From a checkpoint of a small transformer trained on Wikipedia: biases.
Each number is 128 + 24 x the weight over its row's rms, rounded and kept within 0 to 255. Layers, rows and columns count from 0. The size above them is the row's rms in percent of the matrix's.

# layer 5 MLP gate, 448x160, rms 0.0567, rows 176-375, columns 64-95
size [101  95 106 110 104 102  94 107 110  96  94  95 103  91  93 111  96  97 100  96 102  98  97 104  98 101  93 101 103  95 104 104 101 102 104 111 100 100 101  98  99  97 100 107  96 102  95  98  94 101 107 104 100  97  96 100  93 102 106 101 103 100 106 109 103  97  96 105 101 100  97  98  91  97  99 103 106  99 107 104 103 102 100  98 103  98  97 110 103  99  97  97  99 105  94  98  94 100 102  99 105 101  97 116  98 108 108  93 104 103  99  96 101 106  99 105 100  98 102 100  97 104 102 100  96 100  96  91 104  94 104  96 102  98  99  99 101  97 103 106  92 100 101 101 103  91  90  98  84  97  98  96  99 102 106  96 103 102 100 100 101 107  92  92  97  96  99 106  99 111  98  99  98  95 100  91  97  90  93 102 103  98 102  98 100  93  97 119  90 102 105 100 103 101  93  92  92  99  92  96]
[[153 174 123 146 133 119 120 157 169  80 155 128 142 187 121 116 131 122  96 120 107 153 104  81 130 142  78  73 128 107  99 114]
 [106 161  67 150 145 138 140  91  88 146 129 134 115 142 138 115 120 137 112 129  93 121 144 120 159 158  92 149 129 106 117 120]
 [113 112 163 121 146 137 129 107 155  89 136 106 119 156 146 137 116 156 171 133 146 126 206 148 136 129 156 118 125 135  90  89]
 [163 162 114 152 129 132 123 149 112 156 120 140 155 112 139 158  92 169 118 127 106 117 132 123 121 114 112  62 159 117  96 128]
 [108 132  84 120 174 107 171 117 154 135 123 141  80 127 139 138  97 156  81 117 122 144 141 128 119 118 123 141 133 132 111 143]
 [107 142  93 169 140 110 122 142 121 138 104  99 151 129 117 102  99 129 141 111  99 107 107 172  81 153 130 146 128  83  91 142]
 [151 172 111 131 193 166 146 108 115 131 114 112 110 105 122  91 136 132 117 119  69  46 168  95 145 114 125 124 118 109 119  98]
 [111  96 113 104 148 144 107 101 119 102 126 110 173 121 155  95  92 102 130 137 145 122 115 120 168 121 134 136 149 159 118 174]
 [111 143 131 159 110 120 154 154 141 140 163 146 165 154 172 166 142 111 140 128 122 128  92 132 139 142  86 113 150 112 124 125]
 [163 156 139 124  77 165 182 124 119 161 139 164 147 122 139 135 102 101 115 148 157 188 123 128 122 100 121 103 148 126 157 109]
 [154 102 119 118 138 123 174 123 134 112 156 135 181 202  98 130  97 140 148 113 105 119 102  95  93 151 134 163  71 135 149  85]
 [ 86 183 135 174 164 125  88 134 147 136 140 121 155 106 100 146  91 134  76 104 202 105 106 131 129  96 139 115 113 118  71 150]
 [154 142 128 123 156 123 111 142 113 149 123 111 152 170 147 122 143 123 181 162 127 113  99  82  74  91 118 117 111  87  87 153]
 [100 139 170 134 112 137  61 136 176 109 117 167 153 134 122 150  92 117  89 101 143 115 110  91 148 136 102  99 107 158 148 118]
 [ 90  98 167 127 170 134 131 140 123 115 144 107 142 125 120 155  88 144 108 108 201 114  97 123 104 175 143 140 107 135 169 135]
 [159 146 159 114 113 153 151 142 142  80 125  82 119 173 132 122 147 122 128 108  98 139 120 119 145 132 107 108 120  85 127 108]
 [128 118 111 121 121 120 158 158 162 120 155 122 128 103 134  95 112  55 139 121 150 110  98 139 147  87 145 156 158 149 125 146]
 [101 172 111 155 138 102 115 164 130 118 121 135 124 116 142 114 147  61 121 142 166 137 172 150 130  92 154 138 123 166 141  98]
 [102 163 142 114 101 100 118 143 111 124 159 142 144 174 142  94 131 124  97  99 136 125 107 131 133 106 151 135  79 143 122 121]
 [163 141  81 145 113  91 138 156 102 133 120 116  77 105 136 124  94 129  98 117 152 129 129 126 134 165 150 112 125 128 129 130]
 [103 113 189 141 120  64 136 124 111 106 135 144  82 157 135 180 134 119  95 105 127 115 166 115 123 170 145 119 118 131 125 121]
 [151 115  93 163 147 116 174 141 133 156 117 171 111 141  80 143 150 108  79 101 138 128 143 106 130 111 148 113 103 120 155 104]
 [160 154 102 133 122 131  99 142 113 143 133 138 131 136 125 131 113 138  93  93 143  91 140 164 112 126 147 137 160 138 130 119]
 [120 153 158 110 141 115 127 176 132 125 135 153 124 161 171 120 139 111 123 123 112 109 137 163 148 138  79 108 100 108 154  99]
 [113 120 153 160 144 124 174 132 101 126  96 164 146 150 174 119 137 170 120 117 152 145 143 108 136 157 159 132  93 114 151 102]
 [127 126 138 154 170 138 132 146 122 155 120 200 136 116 157 123 101 143 133 104 100 112 133 109 142 106 106 120 138 151 151 135]
 [175 120 111 139 105 132 101 125 157 152 145 162 101 147 108 149 100  97 141 169  99 124 116 141 122 121 146 155 148 148 104  91]
 [165 103 120 141 129 141 121 170  84 146 108 119 152 133 137 110  89 124 126 119 132 167  97 150 155 137 107 166 128 159 110 130]
 [130 111 159 133  84 136 112 120 130 147 122  99 107 105 102 128 135 112 169 128 156 164 160  85 147 109 126 181 124 116 121 188]
 [ 92 135  94 148 111 138 153  74 138 153 137  98 168  97 140 117  96 121 106 136 145 140 140  97 107 150 122 144 142 103 158 116]
 [119 118 134 125 148 124 111 110 146 125 152 166 134 155 116 132 145 108 107 122 116  96  87 120 122 167 105 125 141 124 155 162]
 [101  95 105 132 101 126 117  94 202 122 157 170 150 137 132 145 164 123  96 107 117 131 156 121 121 112 132 137 114 189 122 121]
 [175 157 126 160 135 120 127 129 103 122 126 138 151 129 137 121 137 148 129 105 146  92 100 126 128 113 135 118 107 145 165 134]
 [129 113 131 137 111 172  82 116 136 121 118 119 134 144  82 129 144 168 158 134 145 104 148 121  86 133 151 164 103  98 134 154]
 [156 135 133 149 101 112 130 130  91 129 154 117 119 130 118 174 105 131 102 134 133 128 100 114 133 133 120 158 123  90 117 123]
 [152 122 148 160 123 156  46 116 131 109 136 129 133 136 118 146 130 132 124 133 168 104 138 129 154 216 124 180 152 134 143  93]
 [132 143 118 154 169 124 116 109 128 101 165 125 119 135 131 135 119 110 130 141 149  78 151  96 117 167 136 170 105 129 116  83]
 [166 129 144 131 150 120 148  90 107 103 139 127 109 123 168 147 130  98 150 122 116 128 135 139 160 128 100 110 122 129 122 165]
 [119 143 108 137 147  99 104 114  88 163 155 113 104 157  94 128 142 148 161 162 136 136 111  80 143 147 103 147 124 118 154 133]
 [149 174 124 131 140 145 117 171 136  91 135 141 186 118 139 116 164 129 108 140 131 130  96 175  99 180 124 161 132 150 158 110]
 [ 92 102  84 154 132 114 150 134 141 112 140 109 146 157 112 126 134 134 131 117  99 151  92 147 114 128 124 135 153 124 116 153]
 [131 157 159 115 164 144 128 144 164 126 125 107 151 110 164 126 101 123 123 137 104 150 181 120 133 104 129 137  80 118 150 118]
 [ 85 126 143 166  97 132 112  90 159 120 135  86 169 126 143 175 113 113 150 143 113 153 142 101 146 137 127 136 108 149 105  89]
 [136 131 180 153 133  84  96 129 152 115 121  87 126 139 153 153 127 130 147 153 135 101  90 125 148 152  89 122 144 127  96 129]
 [113 126 193 135 157 113 139 120 162 145 107 150  99 142 141  89 120 142 107 126 106 139 123  65 106 133 144 111 191 100 128 167]
 [160 138 141 146 137  98 128 161 133 129 114 165 117 130 107 155 104 128 143 130 149 103 151  85 145 161 135 143 173 130 132 116]
 [142 168 109 105 126 125 125  94  76 136 140 146 157 166 158 125 181 188 127 130  74 100 124 135  96 108 146 146 161 120 126 151]
 [170 135 125 133 120 155 122 141  90 118 126 147 175 101  90 124 129 141 139 103 105  85 124 169 119 113 171 114 126 160 125  82]
 [112 124 150 131 140 149 140 126 125 154  94 119 129 106 127 118 142 123 151 159 134 103 121 117 124  97 120 114 123 128 113 115]
 [140 147 134 138 102 113 155 123 134 124 162 163 125  93 149 135 122 152 131  91 150 146 100 162 123 159 127 118 131 141 197  90]
 [138 118 151 145 129 126 101 131 125 130 171 130 127 133 126 117 153 142 153 168 145 130 145  93 150 161 119 155  95 151 103 116]
 [123 128 133 162 101 132 157 119 133 117 124 129 152 114 124 130 107 116  94 108 152 148 147  83 151 133 102 140 158 128 109  85]
 [151 108 107 138 130 131 117 127 163  91 158 129 184 120 126 150 132 151 174  85 115 125 122 130 175 136 104 133  80 117 131 157]
 [ 88 114 120 130 162 137 153 153  63 118 138 135 120 153 157 104  81 149 157 116 105 125 103 130 140 106 158 163  76 151 116 122]
 [154 186 129 158 170 100  97 116 114 106 135 132 134 136  96 161 120 172 165 129 109 158 154 110 133 136  84 135 125  96  83 111]
 [128 157 151 100 142 159 137 117 124  99 128 123 148 176 107 187 136 145 121 107 128  68 148 118 128 124 104 157  90 113 112 123]
 [ 69 120  99 107 147 152 116 168 115 114 108 141 110 132  97 169  88 110  96 113 115 133 163 108 137 160 124 101 133 167 148 147]
 [112 127 103 143 147  93 123 134 147 105 134 119 106 115 158 141  87 134 110 128 147 118 152 144 143 105  90 105 125 120 120 115]
 [142 140 112 119 121 135 140 142 133 139 106  97  82 184 127 152 136 129  71 113 158 117 114 138 180 154 132 143 140  90 136 165]
 [127 125 120 134 130 109  94 118 154 107 126  71 162 187 156 157 131 151 126 132 153  61 122  88 141  73 159 116 142 117 104 123]
 [140 105 154 107 134 119 118 115 148 116  89 121 127 100 126 142  90 158 134 117 135 144  80 151 154 114 121 128  91  91 187 133]
 [121 128 173 104 136 147 129 134 142 137 124 134 124  83  85 143 125 124 169 106 133 129 132 119 104 146 154 112 151 144 120  93]
 [113 123 107 164 109 144 117 141  75 140 115 113 150 112 159 138  98 110 114 151 141 158 114 126 134 136 123 126 106 111 115 127]
 [148 123 135 145 103  96 122 158 147 176 101 138 147 131 136  87 155 104  70 152 124  74 115 103 139 150 161 158 150 126  93 137]
 [111 144 106 108 122 126 119 126 156 161 135 135 121 122 134 161 121 115 106  81 134 142 102 130  99 107 145 162 131  98 111  82]
 [122 134 116 152 149 125 131 101 149 128 187 145 112  53 131  90 118 127 155 127 132 160 146 104  80 113 180 142 117 116 176 137]
 [165 120 114 163 116 151 161 130 143 183 119 132 105 131 108  98 117 134 147 139 110 150 114 114 159 106 121 100 131 130 142  96]
 [156 118 151  93  92 100 128 150 113 160 104 170 194 110 105 132 145 112 170 121 151 150  99 115 138 135 129 125 142 134 133 133]
 [ 63 156 100 122 107  74 120 126 103 141 116 197 159 133 139 164 106 131 114  86 153 160 122 133 127 154 163 104 144 130 146 118]
 [141 137  99 117 135 130 151 159 147 142  91 166 118 138 144 148 119 169 102 100 131 107 130  70  72 126 154 131 154 117 117 122]
 [ 63 130 142 117 150 118 102 160  85 128 134 129 121 113 164 146 172 125  91 104 130 135  99 123 108 171 119 112 111 107 154 108]
 [132 121 140 145  93 136  58 125  88 130 145 168 153 163 135 105 110 158 108 143 143 113 166 151 102 165 134 116 132  82 128 119]
 [168 163  95 124  93 165  89 131 111 117 162 140 111  99 127 158 120 120 122 136 115 148 158 117 134 142 140 119 132 155 103 134]
 [121 159 137  78 161 165 112 121 116 123 142 102  88  88 162 138 177 142 103 123 127 164 136 114  91 139 167 126 127 128 136  85]
 [145 127 178 145 135 101 129 148 126 153 132 101 170 129 159  81 140 148 130 122 129 135 145  87 109 123 131 175 107 104 174 102]
 [ 91 196 117 128  98 110 143 142 142 141 148 115 142 127 117 123  94 128 110 101 111  99 171 121 179 104 139 124 162 169 159 103]
 [129 140 123 128 132 197 147 168 137 142 140 158 175 148 148 102  78 137 116 156  98 125 130 135 134 123 157  84 140 145 176  97]
 [ 99 146  86 158 105 116 126 124  61 131 118 141 130  85 135 152 174 121  92 119 132 131 144 131 143 128 127 132 113 128 115 101]
 [136 122 110 110 128 162 167  91 109  82  75 162 131  91 155 112 132 132  96  90 128 118 146 127 101 125 128 117 111 139 131 120]
 [156 156 137 112 136 155 128 138 113 147  99  99 124 114 170 126 106 162 149 143 123 102 110  91 108 147 140 188  97 150 156 167]
 [104 121 116 124 135 119 129 135 139 116 117 141 153 133 184 135 114 129 145 126  62 126 114 143 131 128 103 117 128  85 112  87]
 [157 148 125  93 142 126 161 133 108 104 171  91 117 117 116 146 103 102 148 113  90 119 175 126 111 154 132  97  56 106 118 160]
 [104 129 140 135 138  95 104 118 164  88 190 132  93 161  97 129 202  77 146 130 107 109 144 126 154 126 170 128 140 110 112 177]
 [134 126 109 132 109 148 136 135 110 138 196 120 101 127  99 114 156 170 116 171 141 130 112 153 131 127 136 142 170  98 143 133]
 [133 136 129 107 110 134  94 146  99 123  96 123 140 145 166 151 140  93 123 124 139 165 128 141 164 102 109 138 112  91 121 115]
 [114 112 115 113 131 182 107 130 127 123 122 117  94 136  65 141 140 127 141 120 179 137 117 103 139 145 128 148 118  79 159 133]
 [177 127 125 139  99 124 119 153 116 124 110 134 137 154 121 135  93 161 111 162 135 151 125 126 136  71 125 106 116 152  83 154]
 [120 120 126 141 127 159 106 155  87 110 127  89 138 146 106 181  99 112 148 123 130 117 160 104 102 169 128 152 113 137 146 141]
 [118  87 109 107  76 119 125 153 101 118 129 107 126 122 145 133 155 144 128 154 136  85 106 134 150 111 122  96  92 142 107 124]
 [103 115  95 153 130 147 127 146 145  53 193 129 127 124 118 160 106 142  97 136 121 121 153 110 148 127 141 123  97 104 129 141]
 [173 128 161 154 108 144 154 100 135 153 138 137 139 145 121 161 180 116 135 110 127 107 120 133 123 127 158 102 124 127 123 165]
 [109 103 114 142 161 139  87 177 100 141 115 135 136 122 165 134  89 113 113  99 146 142 157 115 141 108 106 121 124  95 118 168]
 [125 136 152 134 161 111 137 163 141 104 197  97 154 127 131 135 118 133 101 118 146 117 135 138 115 125 150 139 142 135  91 124]
 [ 76 175 130 159  80  89 125 104 122 121  94 126 134 122 149 135 121 145 193 113 132 108  89 116 138 145 141 136 123 128 168 142]
 [154 102 106 116 134 143  81 127 110  97 147 105 119 163 110 144 124 111 141 153  77  76 186 128 172 134 135 146 137 147 120 153]
 [124 126 108 119 144 105 146 122 134 105 142 111 157 123 140 136 190 109 122 110 138 117 131 121 117  96 136  92 112 121 165 148]
 [104 118 103 155 107 125  76 129 108  68 106 127 149  87 139  92 140 105 183 107 149 140  97 177 113  96 151 139 122 151 138 178]
 [163 138 150 157 150 127 142 159 150  92 165 126 128 135 113 127 125 129 136 109 136 128 120 127 147  92  81 169 114 130 142  98]
 [ 90  83  98 150 141 158 165 110 128 151  87 131 105 128 161  71 102  98 113 150  91 132 144 145 111 119 160 139 140 113 102 110]
 [138 110  94 134 126 112 117 142 139 102 139 151  88 110  99 123  92 115 152 144 142 132 138 140  95  90 104 121 129  94 137  70]
 [145 142 109 162  76 132 129 126 116 177 129 107 129 121 150 154 179 119 129 126  98 183 137 146  95 120 128 141 124 110 104 118]
 [126 167 113 129 122 124 155 138 171 112 114 127 112  94 109 125 101 145 160 159 139 165 142 134 118 119 133 123 100 107 115 143]
 [108 114 130 110 106 118 142 111 116 164 125 129  66 162 152 104 124  94  87 118 124 131 139 116 136 124 151 177 120 110  99 133]
 [144  75 150 172  92 160 112 164 146 126  99 129 135 162 123 139  91 133 136  90 125 141 153 142 127 123 107 132 141 138 118  96]
 [104 143 164 133 131 106 139 155 126 117 126 192 112 147 124 147 124 170 129  90 176 144 155 139 125 116 140 113 134 100 165  94]
 [146  95 120 139 147 116 102 139 148 136 147 132 116 124 148  76 134 139 168 121  80  57 115 145 156  57 142 149 159 155 150 128]
 [138 137 127 108 111 145 141 106 124 110 128  97 148 105  95 179  92 107 121 141 128  99 148 154 109 138 144 115 110 138 113 164]
 [ 93 109 138 174 131 143 153 124 138  82 129 163 137 103 105 110 144 154  99 112  94 123 158 125 107 109 137 144 124 112 159 151]
 [126 143 138  83 117 150 109 134 146 135 137 105 120 118 114 136 138 121 119 101 127 168 130 126 144 119 116 136 137 125 107 137]
 [165 114 129 169 120 116 133 124 122 108 142 101 137 119 119 159 122  92  81 131 154 148 140 131 107 173  89 152 129 122 105 106]
 [200 114  75 188 144 117 116 132 110 111 100 143  88 127 137 120 113  74 148 130 165 172 122 163 148 108 103 121 107 131 201  73]
 [140 139 140 143  92 145 138 109 134  94 135 122 152 149 145 148 159  97 156 141 166 152 100 126 146 103 126 120 127 117 115 122]
 [122  72  98  98 169 131 123 163  96 125  99 101  93 151 135 123 143 131 102 115 126 135 117 180 165 105 155 164 150 120 157 127]
 [118 131 144 140 113 101 128 147 130 172 115 129 122 131 115 143 101 172 144  95 112 143 104 137 108 135 110 134 159  98 159 103]
 [156 140 175 132 139 183 125 125 132 143 175 159 119  91 121 159 129 121 135 123  88 147 129 122 108 177 126 173 110 128 129 168]
 [139 131 174  85 141 134 154 102 119  86 110  98 137 130 112 126 111 155 186 138 122  93  92 119 130 106 161 168  90 105 111 115]
 [105 151 113 107 152 168 141 147 123 109 115 161 133 141 142 130  98 111 103 111 125 156  81  80 136 121 129 155 158 149 171 167]
 [142 135 122 158 140 105 140 156 113 111 120 141 120 125 127 145  73  86 118 122 124  99 112 140  87 149 136 134 123 113  99 120]
 [124 131 130  87 111  99 133 144 128  96  83 103 120 131 128 123 168  94 111 143 115 132 125 104 134 135 145 157 128 139 124 157]
 [178 194 111  73 100 125 143 124 142 152 136 111  97 145 174 148 167  91 118 126 142 124 137 116 137 119 109 147 118 144 121 152]
 [137  98  85 155 108 142 181  91 128 145 141 129 183 158 115 134 132  90 120 138 124 123 132  98 154 133  99 159 114 152 118 166]
 [110 121 148 138 126 111 118 142 162 136 125  90 126 173 141 112 101 108 137  95 139 158 148  95 151  75 160 149 164 148  97 146]
 [146 172 142  72 155 151  82 133 119 131 110 124 103 113 146 137  98 141 152 143 148 123 106 118 154  99 195 154 142  62 166  83]
 [141 125 119 111 160  99 148 136 104 150 161 164 131 152 162 134 142 124 149 146 127 119 126 101 125 129 181 110 134 105 105 149]
 [117 140 117 145 162  82 138 137 109  80 141  92 142 119 108 170 122 138 125  89 126 101 136 148 116 160  80 136 144 111 126 172]
 [195 140 147 107 158 125 114 105 161 159 104 155 123 117 109 125 110 131  86 121 108 168 100  78 120 136 167 127 139 130 149 167]
 [122 126 155 125 137 144 115 143 149  93 142 115 141 163 186 123 137  94 135 135 177  99  93  91 144 121 118 147 120 128 128  96]
 [146 122 100 101 122 129 143 120 143 146 155 113 134  93 150 121 194 138 164 119 139 118 114 102 144 160 127 109 109 141 128 147]
 [125 131 118 149 176  85 107 101 146 106 129 134 145  84 171 114  89  95  95 138 134 120 116 166 148 117 146 108  65 153 114 126]
 [117 142  77 121 159  91  90 166 138 108 128 167 157 131 143 153 139  87 164  97 140  89 102 109 168 136 139 126 128 125 135 135]
 [163 161 107 131 159 142 131 165 142 128 121 137 118 110 112 167  78 104 203 128 180  80 142  84  93 139 107 131  77  73 107 112]
 [140 165 164 174 144 129 127 102 159 117 166 112 143  92 114 136 125 125 106 146 153  82 117 112 109 119 112 131 127 107 115 188]
 [122 151 103 138 147 136 145  96 157 188  91 119 127 107 157 168 104 135 153 108 128 158 167  96 157 143 164 112 136 127 124 159]
 [ 96 161 153  87 140 133 103 145 118 132 136 173 110 108 138 134 118 154  94 136 154 143  83 119 135 136  95 144 136 120 120 144]
 [127 136 126 141 119  97 145 139 106 104 115 149 138 119 105 139  90 118 151 107  60 136 106 129 113 100 185 126 156 107 132 148]
 [137 130 112 132 129 162  85 147 136 135 137 148 148 112 120 120 125 191 108 140 127 127 170 125 108 107 101 111  60 135 146 134]
 [168 112 122 114 151 129 146 113 142 129 107 127 123  94 139 122 190 148 123 107 133 140 127 176 138 138 147 126 115 114 103 103]
 [122 131 112 163  71 122 187 139 158 133  89 167 161 128 157 158 140  98 125  93 142 118 127 169  98 160 120 125 125  75 142 112]
 [103 124 113 139 127 127 120 110 141  80 123 144 165 128  97  98 130 118 119 114 101 117 120  92 136  79  71 167 135 117 115 109]
 [105 129 160 129 131 147 145 158 107 108 102 160 123 131 147  88 140 128 108 137 156 106 115 110 123 126  95 142 132 130 107 121]
 [142 126 143 166  99 150 141 109 171 117 142 138 112 129 137 161 115  76 136 138 152 153 109 100  93 133  78 168 147 117 133 125]
 [157 173 154 112 131 144 129 112 144 124 124 131 122 132 134 163 124 160  90 128 146 143 163 140 105 105 130 116 124 130 115 129]
 [175  68 103 142 124 155 110 126 111 137 135  99 179 104 132 130 161 146 170 119 153 117 121 121 136 160  72 133 117 139 143 156]
 [146 147 152 120 136 176  99 124 125 108  90 146 184 115 151 119 164 141 113 114 102 108 111 145 118 146  91 138 154 171 102 150]
 [115 140 145 143 133  78 152 109 143  90 129 131 154 143 136 150 150 101 155 127  99 137 150 137 104 116 120 118  99 157 176 139]
 [ 94 135 105 121  78 115 144 122 159 117 160 161 142 138 167 170 132 102 127 160  97  87 155  75 144 125 136 119  95 123 128 123]
 [160 126 136  80 118 113 130 120 121 142 113 122 157 111 181 107  92 106 141  81  94 155 106 159 129 127 133 113 116 119 130  97]
 [121 128 133 103 125 125 121 111 138 164  97 109 117 119 116 138 147 129 105 147 129 125  99 162 117 166 143 158 136 147 154 159]
 [114  81 121 107 100 120 110 122 103 156 101 131 146 101 149 121 135  76 133 177 155 111  79 104  75 120 108 174 109 144 110 142]
 [ 66 126 151 139 107  85 110  92 118 124 167 122 128 114 143 157  89 160 153 137 139 121 189  95 150 138 127 173 129 151 116 108]
 [150 147 113  98 147 107 135  77 157 114 141 156 102 129  99 120 114 156 118 133 167 149 106 104 125 125 170 127  65 137 117  98]
 [157 156 102 147  72 101 137 124 135 157 120  99 102 117  75 144 110 104  97 142 133 129 109 160 113 137 140  92 125 150 142 100]
 [104 140 172 118 149 140 146 130 123 152  91 140 164 114 146  88  99  78 129 124 125 138 128 130 135 125 127 118  96 109 153 120]
 [140 137 122 181 120 137 167 112 115 136 121 101  82 109 133 137 109 157 127 113 129 143 132 132 165 142 101 125 123 106 110 109]
 [175 145 151 124 144 171 141 141 108 150 113 112 123 140 123 116 144 138 110 103 139 134 121 144 142 144  97 141 142 127 152 162]
 [118 131  78 106 105 106 142 119 149 185 115 129 119 104  98 161  93  75 104 150 154 148 104 142 130 140 158 124 145 145 124 139]
 [132 106 146 133 139 132 129 135 101 147 111 106 145 109 122 127 122 142  99 120  82 124 165 121  55 150 146 171 123 103  96 168]
 [145 135 144 113 130  91 117 116 116 138 152 123  95 140  55 179 130  91 110 112 114  82 127 136 167 156 117 107  89 139  96 156]
 [154 130 127  93 112 133 119 154 123 119 112 156 126 164 158 140 181 179 125 138 116 144 128 118 123  84 141 145 123 141 116 137]
 [108 141 147 132 159 174 164 122 123 131 140 139 107 143 145 140  87 110 120 129 117  78 107  83  89  75 106 157 117 134 123 132]
 [136 178 172 117 128 135 107 114 155 138 144 120 101 110 149 113 124  84 133 116 159 156 117 146 137  74 170 104 105  99 131 100]
 [114 131 127 124 116 148 132 140 165 115 154 132 127 130 124 136 156 131 128 158 106 165 119 138 161 116 137 119 120 150 105 128]
 [ 67 121  98  85 176 188 136 141 117 118 156 159 130 123 162 119  77 138 138 113 139 123 121 101 106 132  86 140 124 155 110 140]
 [143 119 112 144 144  99 126  98 110 173 118 130  80  97  87 148 134 112 108 151 167 124 182  94  70 158 122 130 102 122 120 100]
 [124  71 143 155 113  80 111 110 127 151 150 107 141 118 144 123 108 167 143  96 153 160 198  71 157 129 148 134 144 109 107 126]
 [156 122 158 131 134  85  88 108 154 121  95  89 122 140 127 174 160 126 184  78 168 104 131 165 150 129 136 136  96 141 101 125]
 [141  97 132 156 121 160  66 172 137  98 133 144 130 123 132 165 113 117 131 124 134 111 132  92 114 113 166 159 120 122 141 131]
 [146 143 104  88 119 117 160  97  98 120 106 103 147 134 160 115  69 122 109 117 104 116 131  89 115 131 145 106 167 107 107 117]
 [135 107 115 111 100 146 137 158 103 123 134  81 117 124 101 121 126 140 115 141 135 119 122 134 137 117 152  71 118 104 118 145]
 [154 118 155 133 101  99  87 109 124 105 148 128 138 136 153 116 128 105 147 142 136  81  99 122 142  87 125 151 109 137 114 126]
 [ 68 146 123 150 137 121  99 147 115 105 132  87 154  96 127 147 145 148 153 114 104 112 143  93 124 127 153  99 104 122 146 148]
 [123 145 129 172 125 139 173 120 104 143 114 161 146 122 131 142 102 138 130 167 139 104 167 139 139 157  92 109 168 159 154 145]
 [108 134 139 132 103  98 119 175 113 116 140 184 172 146 156 124 123 142 170 117  67 154  98 133 141 110 118 144 110 139 138 121]
 [102 171 172  95 117 162 136 121  84 147 136 144 105 157 159 157 104 126 156 139 152 181 124 120 143 179 120 137 116 135 128 158]
 [144 129 127 118 138 152 114 118 108  94 111 122 145 176 101 147 103 153 122 123 101 107 132 168 122 116 163 129 139 154 131 113]
 [161 121 120 128 111 112 102 128 139 142  85 138 120 171 161 119 107 137 126 123 125 172 143  96 159 125 142 122 141 137 160 123]
 [148 159 165  98 186 105 144 170 110 150  89  89 143 153 146 110  78 123 161 142 172 155 118 176 109 144 143 138 110 139 118 143]
 [159 164 141 123 137 101 148 110 136 119 113 112  85  97 120 135 165 132 111 107 144 147 189 110 113  97 116 157 156 102  90 153]
 [160 137 175 165 134 134 116  95 146 131 141 122 142 158 125 156 135 109 116 168 135 107 129 115 154 115 173 152 129 155 141 176]
 [161 181 120 116 145  99 118 159 109 142 156 112 117 169 121 105 153 146 151 130 117 164 113  90 112 131 119  95 126 144 137 128]
 [107 147 144 142 158 142 138  74 118 131 154 141  81 156 137 135 121  92  93 101 127 119 136  53 124 106 133 162 107 107 140 162]
 [110 151  99  85 143 130 124  82 187 158 116  82 143 114  83 159 165 157 131 144 146 153 139 111 147 165 129 138  78 133 161  88]
 [140 104 130 153 146  97 107 133 109 113 127 111 125  98  99  98 135 128 132 131 128 139 126 136 112 123 123 122 152 131 180 137]
 [119  81 156 133  98 144 125 122 131 179 141 113 130 102 132 137 128 109 129 120 122 152 166 134 125 108  97  99  97  96 117 120]
 [138 195 149 178 124 128 140 152 136 148 122 112 117 144 118 116 110 123  89 130 117 129 139 139 111 157 122 108 192 141 133 164]
 [160 110 107 125  97 155 120 115 109 140 142 102 103 152 146 135 151 117 122  91 128 109 161 128 165  95 108 141 136 139 148  99]
 [107 140 133 152 121  94 112  85 156 113 125 118 125 151 176 134 125 105 104 146 157 120 103 137 119 122 156 121 163 137 141 133]
 [111 145 126 175 114 136 118 104 108 162 143 123 135  96 162 120 118 127 114 139  96 153 107  95 159 107  97 132 130 148 127 133]
 [164 145 133 144 162 133 115 129 116 149 155 111 153 107 163 120 175 107 148 146 118 125 125 105 122 143 143 154 111 130 100 126]
 [150 101 112 145 146 132 108 175 138  85 120 155 145  96 129 114 138 123 125 157 141 140 114  92  96 158 162 114 139 112 100 116]
 [149 115 103 130 148 168  75 100 152  98 133 131 133 111 153 114 114 133 110 138 130 137  96 141 113 145 122 145 144 156 114  67]
 [102  96 140 146  81 112 119 151 136 112 135 168 170 141 141 110  76 128 126 132 171 163 117 144 145 148 111 119 154 138 153 121]
 [141 116 129 132 135 137 143 136 130 195 145 142 157 142 166 201  91 146 133 148 154 109 141  95 102  95 133  78 138 118 128  83]
 [113 120 134 135 125 150 118 122 104 125 131 162 144 133 104 134 135 117 141  99  78 169  95 151 162  83 122  90 105  66 118 156]
 [ 87 130 165 168 120  97 125 124 108  79 105 107 154 140 155  96 135 125 125 105 195 124 121  95 125 108 173 119 157  98 124 168]
 [163 168 168 127 142 104 148 111 131 144 109 106 126 112 102 148  97 168 174 131 121 157 118 172  79 126 104 142 123 123 148 108]
 [129 129 136 132 127  98 128 155 128 154 101 136 126 113 144 137 150 134 111 136 112 159 141 143 118  87 121  85  94 157 110 133]
 [131 123 161  78 125 108  98 107 106 101 100 121 103 148 149 133 113 122 128  69 157 100 167  92 130 168 136 118 119 116 116  98]
 [110 127  60 190 150 162 172 157 103 119 172 153 122 152 156 123 119 121 126 101 122 123 103 119  97 132 128 143 110 148  98  91]
 [126 130 124 139 142 161 211 105 141 137 113 139 136 153 111 143 108 113 108 135 113 119 126 129 102 115 139 144 149 166 141 134]]